Weights of a small GPT-style language model, trained from scratch on English Wikipedia.
Size: 6 heads of 96 (2 for keys and values), vocabulary 32000.
Architecture: embeddings untied during training, gated attention.
Training: a variant of Adam for these matrices, 725M tokens, 11065 steps.
Each number is 50 + 10 x the weight over its row's rms, rounded and kept within 0 to 99. Layers, rows and columns count from 0. The size before them is the row's rms in percent of the matrix's.

# down: layer 9 MLP down (transposed), 3072x768, rms 0.0407, rows 1586-1594, columns 576-767
# up: layer 9 MLP up, 3072x768, rms 0.0466, rows 1587-1594, columns 576-767
down1586 105:50 64 53 51 55 59 63 40 56 57 64 53 48 52 53 43 39 54 50 45 55 50 48 53 59 49 52 54 57 57 49 43 52 47 43 56 52 38 44 64 42 47 49 30 40 39 52 54 35 54 55 54 45 49 39 47 36 56 51 67 45 39 37 47 40 51 46 54 50 46 59 38 55 66 57 48 65 58 57 60 41 59 58 45 66 65 49 70 69 60 60 48 60 63 37 37 36 69 37 48 69 47 55 58 48 50 33 44 59 62 67 37 29 50 52 57 47 50 38 66 42 68 49 53 59 60 48 57 46 50 31 45 48 55 45 43 49 44 55 45 50 27 46 60 76 58 69 58 54 73 21 18 49 57 60 56 44 33 42 63 34 47 46 46 39 55 52 43 56 47 52 48 33 55 35 48 56 57 49 46 56 49 67 65 64 54 29 44 54 48 40 37
up1587 105:33 46 46 68 47 47 45 59 65 62 55 46 42 50 52 61 44 52 50 60 71 59 50 49 39 48 44 46 60 35 45 59 56 27 63 45 49 54 39 65 39 36 55 47 65 55 75 56 47 44 40 39 53 60 47 24 61 47 44 49 56 54 60 55 66 56 34 46 69 45 48 53 52 60 38 36 62 47 67 43 55 41 42 59 40 38 49 33 53 54 46 61 43 46 34 53 46 70 71 53 45 52 54 35 51 63 50 52 69 49 46 52 46 33 55 37 50 48 67 40 51 41 55 63 48 56 59 49 39 49 53 50 43 32 59 44 40 48 63 41 42 46 36 61 49 73 58 62 50 34 50 64 56 42 55 42 58 68 53 30 52 44 41 60 57 44 37 46 60 46 39 56 45 49 58 64 42 78 46 32 37 42 54 39 58 49 68 39 52 47 50 40
down1587 103:43 46 54 49 44 46 61 64 58 56 52 54 53 43 47 36 39 52 39 53 57 47 52 44 36 52 61 58 40 61 47 46 36 60 52 58 67 60 49 43 49 40 61 28 30 46 44 58 50 45 51 43 58 35 66 73 41 59 61 55 51 46 41 70 41 49 46 47 35 49 66 20 53 56 53 38 42 52 47 38 47 33 49 36 52 61 42 56 39 42 32 52 64 48 52 56 44 42 51 46 56 59 52 56 48 52 53 63 43 60 57 43 45 37 52 59 58 45 53 37 37 54 55 64 60 53 46 48 63 49 43 66 42 56 57 59 43 60 48 47 55 43 55 47 50 39 50 43 59 45 59 49 55 41 60 52 59 51 35 52 54 62 51 46 41 61 57 52 56 42 34 61 54 67 42 50 50 58 55 35 37 39 40 52 56 58 50 51 36 37 49 41
up1588 103:35 65 51 70 36 62 51 48 36 55 51 55 43 54 53 54 54 29 48 36 50 49 77 72 41 62 61 35 51 27 49 64 59 50 65 59 50 43 66 46 43 44 46 65 56 46 43 38 57 28 52 42 46 55 69 47 61 40 62 56 65 72 55 45 59 65 38 43 48 33 50 56 51 54 53 66 61 63 60 53 49 51 61 42 33 26 51 57 50 41 43 55 55 53 60 52 67 58 59 49 52 40 55 60 43 55 56 56 54 49 43 62 47 38 55 47 51 58 72 59 55 62 64 40 23 44 50 36 65 38 36 49 72 46 60 42 46 22 65 44 62 47 40 57 32 37 34 66 52 39 45 40 50 52 54 49 46 39 40 24 74 51 37 45 62 38 57 40 42 54 44 43 44 58 65 48 57 45 60 65 18 36 42 31 46 52 43 41 51 50 52 60
down1588 104:38 62 55 60 47 71 53 45 50 48 51 52 41 54 51 38 55 49 47 56 52 54 57 37 35 43 70 49 24 46 50 45 58 68 44 51 51 52 45 46 40 36 58 65 49 46 42 49 50 42 36 57 42 67 42 58 43 49 47 60 67 48 55 38 45 51 41 49 55 52 63 42 48 35 40 54 49 57 48 57 52 31 60 32 50 62 48 59 50 43 57 57 78 38 42 37 62 52 44 57 66 45 59 45 56 39 53 59 51 53 56 56 65 41 50 45 43 49 70 23 50 47 44 48 38 36 27 47 28 63 58 56 52 27 48 37 55 36 47 52 57 45 62 54 10 56 31 44 61 50 45 61 56 24 31 66 38 30 52 38 47 39 47 70 57 46 55 49 43 54 49 53 49 33 46 57 42 53 43 44 44 56 43 55 52 48 49 38 66 45 33 68
up1589 107:51 71 38 30 40 57 46 45 40 66 60 42 47 37 40 66 54 62 22 38 41 50 41 57 68 67 35 44 57 54 55 51 59 51 53 52 54 61 63 64 51 52 58 41 47 61 40 60 73 63 63 33 37 51 51 61 50 76 42 55 47 42 37 58 52 50 50 42 47 40 43 58 39 54 38 30 46 46 71 49 51 63 47 55 53 50 59 54 46 58 42 47 38 53 49 52 61 46 50 63 56 38 49 42 40 42 49 55 49 66 44 51 46 55 49 27 56 62 47 51 55 48 47 45 51 55 45 46 48 37 60 64 47 40 40 55 58 34 55 56 50 50 48 60 56 43 38 38 63 55 58 57 28 53 49 64 45 52 42 59 49 45 44 63 71 40 41 62 60 55 30 36 40 53 55 39 34 58 36 32 58 82 53 53 62 46 47 55 51 64 50 53
down1589 105:60 52 42 63 40 46 56 41 46 65 54 43 60 56 36 48 47 29 71 41 61 52 38 66 36 41 45 54 41 55 43 57 52 58 51 60 42 50 48 48 60 61 44 70 44 49 42 63 35 39 45 37 56 32 46 52 60 74 59 53 31 55 55 51 61 47 61 48 46 30 57 41 56 43 55 55 28 48 38 57 51 47 50 57 42 40 42 50 32 31 43 44 42 54 43 38 53 54 70 68 59 21 42 50 54 37 58 39 65 46 42 52 61 42 43 45 52 59 60 58 48 63 46 45 61 44 43 48 53 50 60 71 47 58 51 43 39 49 33 44 58 54 67 63 56 55 54 59 60 54 40 38 50 49 47 48 53 39 48 45 51 49 29 42 43 36 41 41 56 44 51 54 74 50 37 65 60 59 56 52 48 57 59 27 54 62 47 62 53 54 56 53
up1590 079:39 63 49 58 64 45 58 42 35 54 56 55 57 36 53 46 38 40 53 57 51 44 44 63 52 41 58 64 48 45 55 54 46 32 38 41 45 56 40 41 62 23 63 51 65 45 54 52 63 40 53 25 36 57 43 45 29 43 60 62 46 56 71 44 42 54 60 50 47 45 57 68 62 39 61 71 62 60 39 56 41 53 42 44 42 59 50 42 57 54 48 51 63 58 50 58 47 48 43 23 56 57 57 60 64 36 48 42 47 69 59 53 42 52 53 61 54 50 34 42 46 60 66 59 31 43 47 43 44 52 53 41 70 34 51 49 52 48 35 43 24 52 32 64 60 66 46 44 54 36 68 56 51 54 61 50 58 32 52 53 43 63 46 69 61 49 50 35 44 54 37 51 54 37 46 46 46 56 44 48 54 53 42 51 73 55 60 45 58 50 46 52
down1590 082:58 40 43 43 53 56 46 50 56 38 49 58 35 53 44 48 50 55 56 47 48 40 46 41 49 56 45 39 47 57 39 51 42 54 59 54 50 48 50 44 44 49 44 55 42 43 40 48 51 58 48 46 58 50 54 52 50 48 63 48 51 51 51 40 48 50 46 50 50 56 51 43 50 52 53 37 47 44 49 42 48 55 49 48 54 46 58 55 58 49 50 43 49 57 51 46 48 50 45 42 53 38 55 52 49 48 49 52 54 44 51 46 59 43 54 49 47 41 51 43 45 45 49 51 53 51 50 50 39 44 45 48 54 60 46 49 53 45 46 48 60 46 54 53 52 46 47 53 42 59 73 51 48 41 63 43 41 50 49 52 52 46 42 45 44 50 41 53 41 43 55 49 48 51 47 47 51 45 49 56 53 53 58 46 67 50 51 51 37 46 53 49
up1591 099:57 44 52 53 46 57 47 48 41 66 49 45 61 55 44 54 68 51 40 42 50 52 41 61 54 48 41 50 37 48 39 46 42 42 42 68 54 49 63 54 44 53 43 38 51 51 57 54 64 46 58 54 44 46 45 47 47 58 51 43 59 47 34 69 34 68 59 59 50 45 61 39 70 52 74 56 47 65 60 44 56 45 46 54 48 70 35 46 32 41 48 45 36 49 37 45 54 59 34 41 53 45 50 61 33 58 47 37 44 50 43 44 42 39 40 64 42 56 62 33 53 63 48 65 50 69 36 38 41 35 43 37 59 58 69 60 59 72 53 54 34 48 58 60 55 55 57 32 59 57 45 34 53 49 48 45 52 63 49 52 54 51 49 62 41 48 41 48 58 56 43 58 67 35 37 54 34 58 57 44 41 44 39 63 48 63 49 41 32 51 35 44
down1591 101:52 50 51 70 63 55 54 47 39 35 48 45 45 41 68 32 32 35 52 51 44 49 58 27 35 36 62 41 52 68 53 68 37 44 36 29 35 46 58 56 60 44 38 46 45 57 37 44 54 38 45 48 43 62 50 53 40 55 51 56 46 59 70 49 64 46 54 73 42 53 59 55 37 60 42 48 43 62 57 47 55 43 60 42 58 55 37 35 46 61 51 48 48 63 42 47 35 31 54 59 52 49 31 46 54 41 52 51 41 53 46 53 42 52 55 56 49 37 61 47 51 36 63 35 39 43 58 49 42 44 47 56 43 54 51 58 45 55 43 61 45 41 70 42 48 54 51 66 61 43 63 25 49 47 43 41 60 33 54 64 55 55 54 50 26 34 57 35 24 45 32 33 61 45 48 50 39 31 53 45 59 53 36 59 45 43 45 33 56 44 43 44
up1592 104:42 38 58 51 42 44 47 65 42 51 45 48 33 44 56 39 39 61 40 36 64 69 57 57 55 58 29 45 46 45 59 72 51 53 59 47 61 51 58 44 33 43 39 50 64 54 43 37 49 43 46 62 53 39 51 58 50 58 43 61 49 41 47 45 38 52 57 44 57 45 35 37 41 54 73 46 48 27 52 44 36 51 50 49 52 46 63 44 39 56 60 37 57 32 63 48 45 52 77 46 36 56 57 62 48 47 35 55 60 42 44 51 54 55 50 39 75 56 61 32 57 26 64 50 44 33 50 38 65 37 59 58 55 45 57 49 61 53 69 52 43 40 36 56 47 60 57 42 67 46 51 60 56 53 52 51 62 52 46 54 53 48 52 40 59 44 56 47 56 49 57 46 66 49 40 62 50 37 36 55 38 49 52 50 45 66 48 70 36 50 40 49
down1592 105:47 29 58 63 51 76 50 33 59 43 40 50 58 50 68 52 63 70 56 52 47 54 48 41 59 40 41 56 79 29 50 33 45 42 51 63 59 60 62 52 47 54 50 35 43 52 40 45 44 39 45 53 50 44 56 63 44 58 58 47 48 61 48 51 69 48 56 34 55 37 63 59 40 58 49 71 61 52 19 59 44 55 47 57 38 37 35 64 49 38 31 74 49 54 54 45 62 52 50 43 33 53 65 49 40 45 41 38 39 52 53 32 58 48 47 42 67 61 72 30 57 44 66 35 65 47 51 55 55 50 41 39 63 38 30 57 63 54 65 54 54 62 43 40 55 33 53 45 37 59 43 39 36 51 39 65 42 41 46 54 61 52 49 46 54 38 38 42 46 41 32 69 48 59 46 51 60 49 49 45 61 59 41 46 66 55 52 62 53 34 69 57
up1593 094:46 62 36 60 52 46 50 69 64 58 54 43 38 60 52 55 49 38 56 64 59 55 51 52 54 53 52 68 56 50 50 41 46 57 58 53 40 39 52 73 46 35 55 28 32 40 43 68 52 60 57 35 37 60 58 50 58 49 51 50 49 48 51 41 44 58 67 49 52 50 50 67 38 64 51 60 25 34 47 68 40 50 47 56 62 37 41 51 60 60 40 44 36 54 53 40 47 37 47 47 59 51 44 59 35 41 45 46 54 53 33 46 37 29 54 50 45 49 33 44 52 37 46 51 50 73 57 51 59 59 60 35 39 57 57 53 33 63 46 42 67 83 47 52 73 56 58 32 52 65 45 59 61 32 49 79 46 45 42 47 46 40 28 48 54 53 37 58 74 44 53 49 69 58 53 43 43 45 48 51 60 40 37 37 60 55 48 57 35 48 56 49
down1593 096:63 61 42 37 56 37 47 29 59 54 38 57 38 59 50 55 52 64 49 52 53 57 54 38 52 56 51 61 50 43 44 58 37 52 50 52 52 58 49 61 34 62 53 65 41 55 43 61 44 56 45 38 46 39 50 44 61 60 41 73 48 37 63 54 32 62 37 47 68 55 53 43 61 60 50 35 40 50 58 39 58 57 43 48 52 54 46 44 44 38 50 58 65 37 45 52 51 60 66 42 49 30 60 55 46 37 43 46 61 54 44 55 66 50 48 38 47 39 58 79 53 43 50 61 65 28 43 47 54 63 70 50 64 41 57 55 55 50 48 40 31 45 43 57 50 54 45 55 71 46 58 51 56 56 46 30 54 59 51 62 62 46 58 42 51 31 56 45 47 38 47 32 49 44 67 54 35 63 44 61 48 68 33 50 45 29 42 53 47 49 59 51
up1594 092:53 57 37 39 57 49 54 55 65 34 53 33 52 42 31 20 74 47 30 37 45 59 31 44 64 67 44 45 46 56 52 54 57 56 50 49 62 63 39 37 70 33 47 48 67 55 43 50 62 64 43 35 53 72 59 53 43 40 57 49 48 42 48 48 45 68 70 57 50 44 34 36 64 67 71 59 47 33 46 52 60 55 60 47 37 49 34 46 33 55 52 39 56 59 31 45 54 48 45 63 31 40 40 47 55 35 54 48 59 49 53 57 37 39 45 51 45 53 55 51 38 54 59 40 59 78 44 50 46 48 63 51 46 76 61 44 49 48 47 55 50 71 59 49 49 55 44 67 47 45 72 71 49 46 45 60 64 52 58 49 50 45 43 33 43 57 49 52 40 52 40 46 67 43 47 50 36 50 37 50 51 30 44 24 61 47 46 44 67 45 26 69
down1594 092:63 33 48 60 48 53 39 60 19 55 39 34 50 80 49 57 67 59 71 48 60 71 55 60 33 50 40 45 62 39 46 66 51 39 38 55 50 45 43 55 46 52 43 52 59 50 43 42 45 45 57 52 51 47 55 61 47 55 57 50 48 41 40 49 40 45 38 69 38 59 44 42 48 40 54 53 53 57 54 55 52 59 50 57 38 44 41 66 67 57 41 58 51 54 55 48 50 43 54 47 41 49 56 47 50 53 51 55 44 50 46 41 31 56 48 35 52 33 55 43 43 57 78 65 49 51 55 62 44 40 44 42 43 69 71 49 41 60 54 65 39 56 52 39 54 45 66 45 44 47 50 43 55 33 51 43 41 66 53 49 68 55 62 54 58 51 61 37 49 35 33 40 43 48 49 59 48 45 50 45 38 53 57 62 30 48 61 50 34 43 52 42